config = dict(
    intermediate_size=768,
    positions='rope',
    attn_scale=0.102,
    bias='all',
    parallel_block=True,
    init_std_o=0.0,
    init_std_up=0.056,
    init_std_down=0.0,
    optimizer='muon_variant',
    decay_shape='pow',
    z_loss=0.0001,
    train_tokens=92380000,
    dataset='wikipedia_en',
)
Each number is 128 + 32 x the weight over its row's rms, rounded and kept within 0 to 255. Layers, rows and columns count from 0. Numbers have three digits each. The size before them is the row's rms in percent of the matrix's.

# layer 6 MLP up, 768x192, rms 0.131, rows 473-545, columns 0-95
104:103159087124094118100103090092151090102165136087169123108109114124049099142186134138097097173146123129093148069120135148113082119162085128151106116142085159169143139122157121178112183183097141148117150149099124166168125125131141127088218114142138137114091121158202060145108157108075094160
101:101140102144132217142157141151129113088112095103153085142144165110141089147224114101114118083171063102152109160121061150126119174123122156166167134138085134120083099123157102115135163153102102139148136163132147094141124088212210102110116103129142172112131180110186221127078138107125118119
100:184144117119116133122123164097105104082101117116092180140175159065143170101102114133174148111218077143119123110114126103143124116178149151120138090124158151129138154144138157137081097084173135170107166122104135099089149136132078128102066111093113130188142129092153144053071105122146122178
093:100137082136095089080067125179122125132064132135177143120091097142188181163129091110073114107145125155102156135123124155121069167102150089131127140114161157153156137065167150149132104199015131138149171153109040137098155142095136150130176126101153127144148132131106130163143161119056131118
100:140108130102127070081162141120140112098162072106200164168159091175161176078123132186155105103144113078097137096146113117136069111149111125110164154128146108114132195179088120140103139089084105152122114088131132142105145151139121136117179144102135153152100160126154155149089135073040093190
100:145101132121192120077108180133123105126126107167154161108094087166107166094157124082188173114121143163128106147085120112096124123067122112131162111154164160121138145117160121124186110171151085118147160114169134164086128122110126128153132226096145118086122090125164150107132117160119064098
105:101127124100114078150081170049131165134171165000156128151119080137138142144091165115148150155087119152110131093145158130115145123148128157147135134116115178116174108112151114121151188152164140170187146125103104172085150155140138050166107123171131181149112157115115094109124124171164147132
106:171165090129175116098070130074147088134193119191191170100127099140088124103178167103127093082148158108124104143136127127146104101155099128136138050113150149099153126168098127177143110144153096144107090059145153160127114161163121109143105156128145142101095139092145086101102106097136152103
104:135077099122191101143135133141051125104108130187134204179125181130132079141086150150120114132119096065146134149148182182131090162103138189129090156153164158086136133092149156118132111140161141101135059180118137119091161101100140144161163142183123132127125116123087154105152146092075120178
099:094156074114137122098170123137154127216108093105090138124187185132138136125119102108150063110133158131146091128129095205187113122152147137146120153181159111122113142133149154107101163161090108100123089094136078189149072128140139105137092142118121098095159141088142119118130159135137087213
098:089099065117127144119139108108101121129126132123095077082124152121124147146117138137121096122140149223125139127105088134115096173139146084135183130084104146111060183102124128133119124112090197157157159063145098097152163100068111087149137098162069149136143140138122139111101127177121180070
112:111128095108142135180150073082161167130154125204123113039123082169152056090098125153106181095135150098144124094147168155232200121117141089167090089120161065174129180091119139120141158129126103113176151132086110046134126150087086139160184113175121108108137175113138099123158156104009135115
103:154179147139105164139114109165154151134219063139142153137186135131178119170148149103180115082101138130078060094171105129135175175111144155096111162132154165112101147111088118064098113111170113136164158145119121131141116102149157151144143197107082108133124089131075099076145120145199135080
094:105177129057111134177146105092147122120075083186209154191113117124130120150073111174106137128108129204105079098166149122142170114158148136107155174107135123105100130084128139085176150089139166163145125154090188111134164110164116067186156145181130108091099086104112142145133142128125153156
095:100159121102114123084141145111149120111065105119135098129154132205095133100088150161100174160088092140116185128108103109162126077161095085109199172086140056129116144094070141142191105107071136167142181139129106085186092111089130190142135124105057106108097125093157084083178096204133107164
104:136127145141118080117116107156112078100137062127128139201149106135127149130127153128135113159136116157118093161108113128104161125126110161147124186133112153109103129218177150077205129100093137101139074108120130136125143119119100106098064153167128118076139188106173188139071096156109073111
099:148121096108130115018157138088135095108110124119145111170087122114081158099139158158070083124103187143107136088118059135087152098201144152157055122126113111141120110161112109158120116140155102113109163084091156146168168111113174105121096124099040143118130072150101125123135175111141129148
096:109165140133125187131091109139064180097151118099126101133121110131134155082157134141106162149072180100090121115180139112136126115130128138127076131095067118120079113088102118088144117126061168093170199131090152160184160148157117107109085145152076138126104085125126127100101085137153070223
097:133068114102158100132163056075085179151182169082089199122179135133123148154189108126136109113137108141141149100143172121090150157097130155150125080147134119171103154135119124119077166127174146152146055105138128071148194136133121131175105085146033125085134134104127101079142107102116103155
104:150113108126144114145171171145117125122150137146120128186121089132225143193133131086133114126126122048102087096161166133157163148175119125091089126126123159149109112095211167119117116136123159056178056168096083124105172115094145172140105153085073147121136115115130147112135128119095086037
102:079123135160126067096125155150205150134109179126141141149141082133157153130148162095090099138146159033096130109140135135157098123129125124167130126146061108083113107105122130121139110142123182157151151133104158155199215142108110111165102112120128069177077144106088141183140121133169087144
098:155184139139056088071130172139201081187134121159139107150144142088111083116141162186148134108124163150104163152136065109131147073138169149104127084157157093148151206132067112145116124138141078178148122139106110124153156087101159141109150155052077087130109185103141086101144161148151195130
102:181136179114137103102147101163166109161182112110109148094204099125169092159131088052114126128093135112122120117129111134142223176087126108113133170095120076103097200177159158164135147126108118153158150110117143122163164095071090103161143106168163168164113136106133100153107157131149120125
102:158121110156077073167162158157138131054128131131198094130132142143145153143070131153096142125147086121096134122119127156149110178120131132160177127135122153170069110134141148154101123166156149087134116105174109078134115117083175157169133138177172144138092153115105134155090131152078060126
103:120154126122141117089123102103110117120079127094144167162107156071144145134122130161131077144157138146082124114109153063131123119119176119150101165079129199063137136133096129081104112116117112120120174152103133131070109058116146137105140109135187141092121182094140164085128143137118144156
095:124127101168168103165112084139110110118163131105149065141087131131175153120085125197145100058132136123122132148096166092087128104122046098122112102123129121206184128130108113087123157104122125146113110192113173077084165159078156143140210169120094149171153107102156114215118157152115109118
099:116095072125083177120167175167200138128131102107134110145131147133184099099132118169113104180123076089173125151139119137147103059155099125128158127143221085123153150145152134066132180131171094098102102095098164075109168154118106126164123121082102172153153119133159054063109113136124171096
102:172079130118120044154115146119134153140148156143177136157183090118150149094133143168151116101134168140175126139128148104144168178091171128095130104144114145098125162142110141128129124146123107117091177116065135074131168181166013094131071135140117109128105163092147088152123167133136090085
097:167135127088104179123122185137080106081143098095146152135117146178165157165100152085119107125066109144178121159144159148128107122118141143216115153113131141096140098114134154140097135132179094140063203131100073184158156110084044148088153172162166091108105133174134085142176138103115150144
102:107148130183112124074067121113136149169155152158169143174136128165162185141109141073128131077168090126103072151146088123078079089125124139074136154110141177114119133158107140140136141162053094081143121114098113146156083150109127106162151158159138172111144103138139166058111146097143145142
100:144124155125150128125146155182140077110076152153169152097129183107096064162161185165179152136109142134163144158100087095161129165075084102138130108103095126138153071144118160150107212129102141094116141170100089181098105086129134134137118143180100160149081093119137089135170166126063146152
096:114214110191110109143172100114100085140124068102155167145075165126111107123181098124170152146099059171166171136144098141175151157162159115084118121127085122108159089126176131110139138105094086129132102168179125197148098112090164116080053111117088129128141146083136169129140142133114120088
096:121116122099194149072127130179072145097049165149134129118182128137175133174133137116125117049098107165130159092099171121141184147116131128098077159159170132114108141102089115084156148178093153144117205111064144102150155128115130151094144102095058157166102144054130146134111166101100104153
101:106121151136178148175075156187144089135115103140130168096147144142048128066139194124077117113133112125119131158094104144124102131183169043169086141103115141151128143134162151175158130168155127080133134130091140158194143123119111137143138108098095115138114143111132143135085117107076193115
087:149146091092090103145153103110199083147119103099116063106125172089133179105125096138115195109108099152091081103131147106133111115129068104104128136135152150125068128125082171096150185142180114096159137088122157159168215122162175172106137113088079152116136139122198095193091179150143140116
102:163173204079145146129092139130177115158152117157120099110201096118112078151129122161053158104096116146122103125153112190149178144185159171138091176119093129071149148108115077180148139064145111152095125141083151091111154164048111153145173146142140111129111141113157084126120110150106081113
096:104127160065117080124071167122129079166151103162130159149109143113175145138116073123110118097149181093139078131085138098133140092187128103112148124142138115160126173146133149110103115169172174118150113138099097161111150123120101156163146152035116119110158150131158154120127083084157166127
102:126139142134188139152123072113043135139169150157111124116145114131130101128162141081124111122177116151196167147093108100080130107111142134105166062097173141106123185148123153080167117075127080149105180157104104139101144069148139145178106165105107082132074169112163136138144134134175091094
103:140114114115143212108108170094162120172101095092134067080166090105048115120103070163122114169151119128106110182129156149141158152085145161053081108080160152071083098110117146158123117160116137139174128168119136093072071098111133134156134059149139114112139062111081125137176132108103138137
103:147098087137093189090152175168131135165131116203149114148110095117111094118185110138137162112195133155113104165136102136155179130081099087089081155158174147127050136159109132063182108140138107145088093217126124116114089074189138116102115056161085108096102160119086129114108126114099067127
098:150089091140129142130082142106060139165121093191132161053154050149130132152165129145142129145115107112136107101106171196128121087108100148153135159128126099159077070113155152129157168162138137135113143118128169147220171134186124062154166127172152122128141142112139124130143123125161160134
096:115074115102114144117031170148120075127091123157096155111129185187122134181103126123165092144112133134098066143110100128113129178174081090079130058127126122125088187138127057099102084091114143077136151147136157145093167086052140128130194107097075138145084169183166087130144139131119106129
103:151111109145104147158103151099063093162139130074141136151112134179178124148098063127095108123160115115068145058148109163142171089105097141137097125161092127148076118173174210106129135135153127087130131102079183106099143138127100093148166115138108144123090142103146098160169121112094142118
101:140134118178150110133135101152131158177140122189179063094105093165097089158099108116148118134165119116114109076086132106146168071081178140155139112091174149082180160104088170184141128125143069117096095139008098141121089092176147096151116138094170122112121155143155162147198112108114099180
099:090128104056169159097076158140115118127089156153136098149131173145123098082103094158203075147151097145127076165130091125137167145154105162075119112133116155158126095151144129098114056152208118149123183104118128136120151187150122071136183165081118171147140145120168148109161140135104153110
107:152167099160123114157148144111116094052130111127172066085093094194135095093076074104151139074160193090122076145135111081085174181162162097142140117131126155117115157137126119140094097124116109179101134211177097149099145115148114167131186131166169144148141078148130201120144091156120108132
104:110133130200133071139069115128134098100115146081094107127096162185166125142128151124130116233118094129118105139145068110099128144162207098106153109139148169109099154132090170151058132129185136188067136136154107108137138155172096127123110169119121129109145111130103108154167077130143097134
093:107152087113148141103123163119133135116126166106109138080062131131168132122163091068138129138091114108148114150124098084141112151141119136115099119125142151133108100102144137053136119072138051110134077177193154119087115107116127087133204147146123152146105088136135197118078142170134138128
102:131095169131132086134149140089120086158130125120144097129109105195179142129142177129142139098131105167123112117163142163164136105106135110165180072111117159163094140102129113098128129098149208092129132204125103136108171159194139175107106152197121088138128167132145148092107127168176130081
096:073135139101097137122142134191083188092101135110157117111106135117165130142158114191180117069130113082102106164151150156122163166186169107124107176165138108156108103143064156063187107123100151121134120140152097098154110138115160144112117144101146122073135111134151111148140140103139155101
098:146137152142146115108101158103145124154109077133137143127199172144141107147085091093167087124073098166097078169124079081168106112161119164123152141136138087143096161138133124131158099147158177106101135083083095128159143107153033092112105126087168165097120092119133160153163111179125105157
100:120168147168178102114105103115136118073089068118081071150140098154076132162147165094159133203114146145100176133123131103126080098112107075113194171090138107194143159167154086136073141091133102135122177036113153095128076182102086110058179140189133138122115106123144172119097077084123133139
096:121100124079108126111067140115149055124102126059162069107125172107110077113154125145095077173154123183081172120119160118119114146084162124143145109130146120149140109102140098104119066111159125179142116126109111144076131054167145090192123159126140147159168174173062111109114151110125158148
105:156190115145085080147053131137097068086096160148135119070120072154127103124128081118136099152123130145151083135118087136165175206129092169147065121121169073098111125133115157109122141109179108121149087174093137112154147126167162104113101119150179072124096159129101119093114142140077103120
099:171119096147110076080109181167104159131114131080159175144097085132112083133110140124147147160118122139072137106113131113126132142122121089159130116165193151131120125128117150125098129169152155105136107072126105102134127085052161105132143114122152135105127053119151192126104096083222141176
100:131103188079186168117197173134137132141191127117126179125172056111156137165111141093096090153111081133144139121099158184189127151098162138125146076084109115101148146117141128165113171185142124131143168075063127121105112106150107108149096111146054125063079127131078114158077057141110162144
101:110162129135128113140147200118127130117105122142174154088064120132107140170075136194085165118109103132100140122133088137145109118207100107081134093097102129119096116088096130158132109109110147115149091100113109125157169095188050108182092110136149115161150137162090101124159186137170139076
097:090103155122119184167144124147100087130052138152188059138166118115075103187106072122145153154125129155099175129186190110148114108037190137129122143131098075085083124155102191091189168121166172143156137093108116176181141102115095097082142126162102084169211147146154123164160201119119144145
096:058160154121108104165122180109109115099104177059131145119110093195090108096115154080104082079140192154106094171168130161176102193110165132154167112192088095184087110151142117120088090126167132143089137146187116138083135141152105121110119125101154137179177157120111159131087169083135087109
099:171094137182108113179168136143131167138076105139118065092149189113133191143172114120134112164144188075093098051117177101151160109062133110161118156076140129103106114109093192112116147089181116135183137108120108124096122127125141077122126160171108147081117125109069145091112091165158130097
097:112189107135110093117130112116121138125120145120093141123076210079132141142047116128115113167168177160131092204103151097125184159160156139105090127115152167054142096163128074128089110206168130146131134149099098094074095134146153079149093146134078166107114121105084100099134160204198131078
097:094107117117056182156173083119136135123076147083120146081111140088143164134151228110076153156125146156127115073112077174143113130100141113099128205114180066115130142087102138114169070135119122156133090114121052134179134128140086069151146146134140096099086134204080145191076077144134131134
099:143104148212111106128152136097150161139132119146111082099112117141050084149127122115100142197113128149164117102117114110133162174114127089071143125113138109144150105126148146166131185093107168104112107108075146179138152127093123201102099151146115069109044088131157115082142178133047154096
103:130130065110140136095154115100132148152095058096145183147156119098124073084113097147154105156126139136146157114167101082072162158113138151084133123124160121120105153150101065075136111148142167130100141129109092162047092117131066114119094113114107111126110152112084182084100149166190107119
102:115121149115128117166151117101134062106107109145136144084184114050123141159117089114129184178097100129095102111097151130095161131123138152171107119109168141165115176132102154168137073133082071138087132190113139136129104131127122163155138123133130111133134158165143145030202108117108134163
100:111112116080194165174139131123156145119108070182150144074090072112120130184083133189135113102115070125110129086117116102177108105106108134123173086090124163092151135159153149195163136172148134086114124138142137070091105155092117115110104102169106110069149163091195097158110151106107157092
100:121053130132121053105139161110155088104134161137149128099150138149100198124116160157128114158115117173124150141132146180074123124137134189157105145121134132183103091112128083172132151123151084128168127122121126100112143085109073117147095236099129061134198074127115157152170067148081120127
100:179091149115111095153092104135093134106089092137121149076167076133082159195158150168117066128168097130180104172120101085158105142108124157081081051116115078112056105129145147159108159185127164162126160100118071127120110182137134069129144140128101148142115125101098155159159097191147132117
103:107132088174154099093196122158104152114109164139179119098157154153160148176128182095133077086124058172066150129141174176091157123171127086180123162116101110103135133103108099178152137116084112163164091155136147127170176135077131098157118136139152107109152151091146098160150081097125114147
096:137111119127168122088110173153061146122134154093160123103142159153072063124137177116131150113147088119111130097117113100180102147149118116086148091156109103140131139142100136178207135138128191168166108142115097102114110185152172151165127123044167129070161174194078102126151124125139130106
098:122122094103131101118096143145079117163135116161151166114106122153173134143162193121139125142089132220098125108075126055114128108120133124168153133077099098143155118082113104091125101148140072070086182140151140154123129135116113219125123177141098119162106131145145145141114096154162126138
091:100089190079133088120097153173093081113112130141140097122167051171124159135131165160176105175150121108062127134092116157059122153130153180102096139127178158147120144153088140117131106132133153134182071138195162124144102150140081148078140094114124137104082128098124109153058102076147142098
100:149117116107072127090102116167114146119144110169176122171138104163074108134152154162177140110142132145106118149124166139110073177124146139182079134135095091143198106121114167133130161140141094101179155069139135090111197062095079105160119088126178143155105141185184059187099122167181172112
# layer 6 MLP down (transposed), 768x192, rms 0.0632, rows 473-544, columns 0-95
101:119117135128122174152152122175139159178078121123108147148138109060188137176070112170167148116159109101174147147134158078079128138097130131145130126108092115096083131121207084028107121061140137151169111139132173079131119099156112129142130119136119142140129107077169155124167118157089153099
102:167112103063116091109089071104141124173127140125140107104177140136165129154085163119133114143114118174094129118139127081156147150147088109065127132176154178158132137120102191138117136080219144161078134100102129150102119148078025134167138197108140142103172085122154110075129068124182130157
098:127135160103147173129154125125129160113159125107095078119147108124125105163074090176144129191156121126143151142138117112101132104154167080140147067086139117120124079137060090163102115157143119134138129124123128187135149136162167130184109108092137147068132112070186089220149095195099107154
098:171080092139156116105183170066142197089129133132127141161139170142142073100120124158124089190167129140168146179129151118171149171155072117122138116123063081148116116127113131095102131091108134158090149067145173129113123132087088108179116184149070135174171155144100131110121094174156103108
097:117175062088088135116144189119163132151102156122121082137134133103113063073135106147116094134081133151161105158110112090125153061055107146127067153217112171149078153139145167117136064132163118137072133163103132135066147120108110141145106131109080139139108114142124117107128114152170186081
094:152100149120162165169114132053148148128092173204084168133170132133155156173128169119051127124157090112193108132133116108129150064184135143133108154185131140158164170103071160128101154083181124142118169125163115103106113156112104121140194102159107123115071082089159036117153119067136090157
106:122118160113168165156130193194191147146121130126158110162112213153067129159160131149131069136146167101097097126124142171090114126149094157127108116180167136168111110081048118105122100122123102059103112078117195088180129167143148085096144145110144165162159166125154173118109148105146089104
103:132140133100098143088200144137116168093158103076051126138125113075092116134103105149082182192189118146106156084187139118133128160120145139171101169169149117149153102131104132125101110157149078111068123137129122099076157126068135063105112162142118124167057132131120159136153124195153032152
107:136126112148049076174117128074191131097105129130134101163119086127111147103142125163139162094114165152115134107147123120169145171124121067106161146136113118137156169041129120135119081164138138149062187147045214095145106174127130133091103152161149118073090096072136208177134123152101152097
096:138142190111098131109092126096112138102158154081131118183152151088146116133107133160090169188083121145130140133119174138077102136150139143089090138127114128149128126171129111156205139125145176095156129145121175082145206059106080087094113079111138149172114129077146096135114190102150156080
096:145174197119111157187138127110125111120182165090164192157152057128156140137154096146098135098085159179168122137108131129111130121101112141141111166187178106112135093104104127074121154100135088111123086155092145177078106132154108149129137098138154074100127197129113111172124160128126086131
111:104074173167145108122082102107153090134159118132149186088244133070141114118169124151137122100128107142160089115140097148129109103152083124125145121100062131154146086131175163096034131137123145172167107132126146166145143163165106148161090164068151110093168124152164169155136128123151165095
101:145112099130144111131064132167179058077106105133103154172103132163079117135105105125088115131159130143119142171138130120101076086120089129124129086137133103097139160126118170124136113099194167097137150164161165150074050097146137111146160134132134140110163217199208111120116143132126143121
098:124115109121128131119073130175125131093148152166076124108132155129140120147155102110118094147120143109134096157072133114167097117116151091161154146121142150069213146126071108184119102132099122186119149113136090184129120176110110147076055155119152134195145129115155160131131129138103176182
092:104114126105115168147131132145106106074142130145186080103132108074169170088130104160111172175098086050134109138100167095143129106138160147103107131158061135132100174060092184138151096157192173189107140113138113134129105114145193090143102100151157155179148136184147140091136100123073117106
103:113117135108074088078125093065144113091179102075117140118087178116125140201129148167134196112155176137138178111179087177146127130101158156107131102166116114093136163093119103096102072115148125145096149174142164137128130166113110143172137143095175130064129108127111093094140106088159184192
101:136091124115098149164209157125098127112121087127185109108115125198159128148120102080224151150135118118080136122126163097162152132093081201117147118144114078137117111083136159178145178119083112106147093162183136120107147135118168174131104093122132104146117119136154127080109100110096081128
096:145129103113119079060147183117174091116189087144109159097113147130165119142110164109180101102180169149162168147080150176066081100139090105144162159163138171146116128163135138212128137099125115107151092111090134071003140099095142131107168184149150160196162116187099127151151156140095152046
092:129117154135112149127081176104110149102143125161196079137068217120110128074057141162161154108137140126125049148173102136129094099146130145113086122121131070098176113160105161151153156108078118086112129132120132143143146194132125119165120125131182102117108109138168159177119132131156082112
107:116142193119115117122076132156178137115101100101114078160095147186103130163162194078110108149160142162137120159119155107120148122098065095118107137197167097089128142126158202160066129149143137174115162125150165126155133144157065158065151066135175087128120083152143149108140141141122099152
097:161127070095113117136123139147118119132076089144122153113106157104144147119047111152151124095140168130166097162127118135084155144194160118170081119118119161193140187132083029060156135091106056142088106137128088159160087122164118139097107166132192127133163177131160064077089123106101149118
099:087110161133184105144080058169130138156143104067135111109146135053131096154080083078135138160132193176156156125149124174152100115174118104094165146125188189052194073148084168144077111139175111108120122149136122133118143168085165103133095118132168156115156108130101091093130149145107101096
103:179134092152177160148136119138126118173071158077142141143170112129181103148136104140164151127109119128144098146151117103162104142134112111098072105143135165120124105087130071188105157133171156154220127114109108143141119164105123133147131137141106109112131095129090098099140056107181172160
098:098054132132159099106153144081123062186153103088105155153170124091152055094205145085126109142126157096121190146114098101144109146091149093077118114157100140148144150177110175143130104073145125073055147121118176119091141131097155091117174165165144127096134099123143145160105133078144176133
094:101085133158100149163147170133146104164145162213091105121156075132131092118134139111106183104175103168193055103102097084081121085131128160132108150087139097104148151147131091142146113168088109151117108114107083183137102162146132089129135142174086112181091118123190124161168129178130092110
097:074117153122155139117154144126101193100115106151176141163141096203137144129128139149141160180090120142139110111122141122085109113130122124139131131185119134086122167124089092137147198146087056095177134096174112153226151157102101177072133143114105179132133098174078125145102117126080153097
100:149095144088102116137135146155085164141155158133195154100140085132090099081149095129106092114076179107128083141131141151063097174148116150118124144104100099124130143085142175146120060072129141140080173153098127127132111103103047205058159123108121146148120158138192133116115149134180125140
102:120210189122169073133139156151162104152114158113097127113121119117093165169111148138115117088081142141066090113127138100099062086151098165035086122105110083156155151137161138122101186086130161103138080168154110175135157164120137136153094172140075120153133128180141081084100086139161081143
100:092128123073130141107131107140126159113107164137166130088122025104130120092135143180149166161159142127174151099145126107103136102122195128177152059077122133165131113093134145115157099089061117145151110103134120185139101173155156142171142150098142091090123095102082172165071090149124106111
105:104085147081141107084077121116084192132164197124138097165147175153136069104112142109123132109164080096123129149107150123132152129137182076180176137138140150117144163169138200145134153086137178143154119117142115062134188139120090120194126107103085077144171143091153118111095141164134063194
097:158153120155094143114124151101107153133190155087128094093154026133109191102130067119139125142158063109077166111181171121148136093186154134123133195094122134119078082131175149137140095134121122128107070135124144081123108153083159124140153144126099159112107158159164168117143154164110115154
101:155124128063131163147110154158181197150174173101120095161127116153118196131172147197134115090112099101127096167111077071063131150104172141174133188100179126095114161158123089123149057169148127106112134089156120052103118088165110091113183162158148096108125151098134154115135120118131121134
100:103108139134130115126110142121152139116186072151105158125115178102151166092145114141169158132059146101177118111150146046146092136180078161126083115138127092125103130149207148137133123197125146137152099127078122104133134199178143150161100153129131042121124151082079121155146110133101082116
103:195115105133083093101163157115190141124125160144120108130121108106207075172186116108101111115155122067138103157145094196125175067174102162066133115148204147128116145101102099088176143158134113122139068140131215118122085161135129133063108125106160112136123083118197129179124121119203091134
094:136124114145135080128153168213130170099167114139096123199095084128136138152139157139140112131107145139152134123146175079109076082143119128129156106125173114132154085112178101181132059158136135101137124091178113078128138111089126065147130208140141169146105149133126158103170115124092094123
107:125087112123078177148151167188100152062146160076097107128053121151062155112157119169143101110146176105125133068124109127101108145117039122076146097133130160115115048132101164088145155173085115145136099080117108196155164078139154119145084155123115177102103181136172127135099144141154102140
093:162095052147153165137136118132094144092089100116151155166082126139147097179125226104138142088113132121110143110108105111127085099148088189189120081137126153093107120076090089134177132117117127133137163138151115100124059164111140098112087089136158146154065104135154099134133186136099137152
096:100114088143112098103141146144133120169076136126124159070051102127116120143144063119125200097138124122094125144132170176170180125187145068134168150153151175127098130120126161135100147158132143071104132130103126140167165134052101154082148165134135162169140125142095125122135149175151124117
098:122172142155150080084164126168127154099145111149084118156121124172192106065095140123107146112112120127130137143117164091092073177105141052159102160130044114162134099124050148142109184140124159079138147138152113145176150180125124147134178163162133175108100116114095133146115090141167156135
103:102205190136114147159158110118077120104130143130137073173187143138144161171103086132147152158086133082141107134124174128150130066091087153161172133156127132136148099120182120154133173152119139150142107072181105156159105152058137149169110069064109138097120113165157066075134110172117163115
103:159117111155186060154166108144132178096093129140136128081138116119163141168167094109093106110110155061129172161129117110148107147140135120166147112128107144036151130139139110149135122087110156153111125175198140099127073097131086165146119126054165073128143141189156134160153147133105130147
101:136125099182156085069188172152113150094087113120125092113119077119141119100105093108037123133095081143122141118136150142140164138095201112159102187132190132125103113127119137167142185160084092124124097140105126166100108171199134126068123105102125137112110077090186143105124166105108130147
095:082080166131123135165117116155187158145134156105156103108149123115093106163132153150124175162117083193186155114139153161180104192126135119147101094115139117086148118107101175112117088167162157153138099095169008150118114092146151152122104076115146123127098136104131132128116125176078166096
107:126156095129147176130152157149141111111155106170169156139135090150128093119211178112159152136111137169208126131137143144133144098119071078142112149154133111158035108152175137035085155126159144118092114140115179134152186081132186131102082094104135109125130097079101146158119089119101130076
101:139169159132092138162151143154172096136144138135112094178155116089112161107152143108096207108098138109073079090057115133135176137105137119137116102117124238083057116095103100144091152100071158114108124135140117133145169162141145132152140101103175166110104102126128127170127110077110145113
109:134064160132152175154119135129090152149148112109156135165123139133101145158096109138111115121104125090094177059186136150226088124095149093133081165097116110108131149138113171129100112168140157157215133135124102122152151120177141057151146078134155108073120216114124110111123155122135066113
105:160093086108120145069158192051157114104120081124123157140156132119108137182148142124115127152093121102155102137116151155187164118133080145146180171110150135168068111088139112116097116131094112119147119098094082134116128118085156149118171053150167112111121166145152149105137158108098145177
094:070070076086123105179125123112083144131161173183118158115173152125127148164182126163107126157105150147130111154086115113090114135144131129121097052167129100092150213100068088138143106147113154083064134116121083134209138112142155164153146138061057127123164133052093119121141086152108174108
099:178094083133153142227119117142098125110138125132129205062113129128124146170123107112182114146096116133125082134139139159106087156108132166065117139096120131166098090091154069133127099139117143122122124168133152119112091125073180133149131175135175182142192075116125182126103137156172137201
093:195136158116126136181124150058146104194102128150100175112097145172102093119072135148161153141106136114141106069109134137091121122136146114154157103125091142104144051134179124130109144101150062093123174137098125122115148173203130121093179123116114124157133085137133187148100076181143123102
099:091109088163112119160138115182193126093147121139105047169109140130119118094191164128136164115070125112132108157128109113122170173179108093056134167132164116108158134136106104169153101178084128137184102111164137105146162089095146080091131185123084128166148112143189129090098112151123072193
097:206148144156194132096101135156099076110149076125137124118107162140091138181123102112140162092144127144126149158145139092144154144108136131088122074116126146116067075119115177140114108146091176109173126156026126147128068090133155118148145106034132137152139148159124150184169211136166093071
106:165138171145137092169120103197177130181133144127127145191154130086172153083148133120114076126103102137200198106118124142123107142089087103124150100167125157150093156100156117187121164140095155170140204160143130120153115097120073089116104114141107126205138088131100122106086119120083096104
102:124098140092157134110101118124104176155119112099134135166134120153149131133093131115087160119177155131084110086097113127104094109146109101058172123168150129103066160106157176118135085105122109126166165122151109126192094116153141141126158031063138139169120105102214121162173167112096206126
094:083142121113126109190173086095147101138113093143128119107122151154133157137127108131096128126159169079155135133127074140157125085160085147094185132168127104139158111115121087167155101077142090173081140118101119154131170103220072099132149100165124086173134140094113122147099115136085086111
098:154096129125030139040082133223133178168163099171104133125034123197086099215118074151124100140148187201139116098139127087143123111183144102147085141104167142159116192124085096091142118115057135168142164180152080178105138164149095161147132091131114114175117147104148091134106110159134137151
097:132153105108151193181142170070081144184158154109124111163141149102168149148161100090186112143137117138135117142115178120124171142060100114153169067138033082110161081143161082093105141112124095130079073099156219142122078119134134094147140109096106151110133139148157083135138159086137150135
097:105084142126075144092145127144105067162122148136099158120149153128128117105102116092146117093174175086123156169121117094068097140185137109101084141114111154164114093174150031139123060122083114114128034156146125143108175133145152084133132132137113168109123165104185169075119054124138120164
099:179103102070093175086138095132201087135159111173088129118122128124174096132149080142063150133105122144188170090148141073124126155138165135085083102108168195107139183076158162175162198134086137086141187121050126128147142116111166168155042119162106123075114117127171061165076174101072116107
094:097196126068151138087096147185112112051127156121119138137154101179122117112090136153169101139168086192157106128182115152079038113174092142112172130147132077170105144120186117125068109154073129148105144150132119125119172167132131137064124103143131145232121146159090122180122156110119161131
101:115132112089159158135099119129140111111161067118130153084186102098098155053136065183162133159052102165106126147081150198129083090123055131143137114157098019124116100115120200127175112065120121127168086149123139151114099103158097146144134127139078141150149168168074152147089174085119152145
095:140091186149144075094096191074107104127172142224141131166169073152177079102114114099147127099119088096139136152130133131193159127073119122157099096135090114091121129176123111141059101177130161115132190105163135133106100156185129135101144108127119102136142128056151118092099162081187126095
094:099161118156195140117152100142144082115139118122130130117123072123184187137067133194155152095186120158150131117137148119081117096097124118169069136103122177112074140079093120103093100135103122123144148155141119135076080137124127111135138098129129170085170146093144117117114067197121088116
097:151126171123116116129079168134079114183071129109071136118109124147111135107148172155124180143062142124110095115159100145199112103175149096139099091126099121153160108139132136101126083143170095128181105118148132144183160078115155102148124178200171155112103182105177107102149118137117133186
104:154104153144118092111165135134182168094082123114099151124095162148131159156126093114137108112131160112104164158163132118094058113143167155140138134155120149142132082176095108092101138127169127131143124068121152131091082233164146122136067116157124156145149064142161107180102135129176084150
103:098104154137115116145135168156164112160112141150159092119159089120071165105111199090173102155205145171194088110141121184095133115146138094125162095143125075087162148171135086124104125153125188174161083131064152125140114157215165095111149155063125107126118169161091174091091124089124129123
094:193129159086138163127118151091069121133124103123138136170145161119100107128136112087115110104161182124118112111182064126094116149137058119072141062141173140121121125185117116080143169151095106113157159153131173107100115163116154143140135119121136200116098118104153101144088192132156148117
098:124138135115140152128078166119191114161103157082085111153136105096033113166140097191156170111178084100095162137149158110077102075110128104130206099114134198042161189120161108131141166186158111066136153135129177145116127188126101168120127194154088140186096103119118117087167103128131111110
103:147123144142080113182178145137124184090120071138098152158162061152157122155157140108138146112120108172118119100058145137119081111187077086124121115115179152082153127094128116157086056071179167078135115144127179080139094149102129101190163093148141152089110100087191124093126173132187163151
104:148162064109109143133090137138176104150151126133053084134156130093152168149112128095120098134121133122091103192159147170044172109123139153140152154134144121157120113107159079112127177113148110133087184161137135137047112148111140121146140094143134086171090124125142165137139135164107120200
103:098097109130158145109137142120131094169169129152187080136123175099165168091066105095084151196126094149202118184113159152173206142139140098119136105131155125153104143188096128120117168129143073156105174111135151096143134138108161071174161084158133112146135152154158155113091167072120202120
099:104169120162102137126166122032174130116178111146086129152112104128106106163093130137091154124105144123122068106099110074126237149136089107114128140110084177151113049127158062131126158114119175151073140154141118159133161127119113107166170140125067072123124209185141167137126155105112114135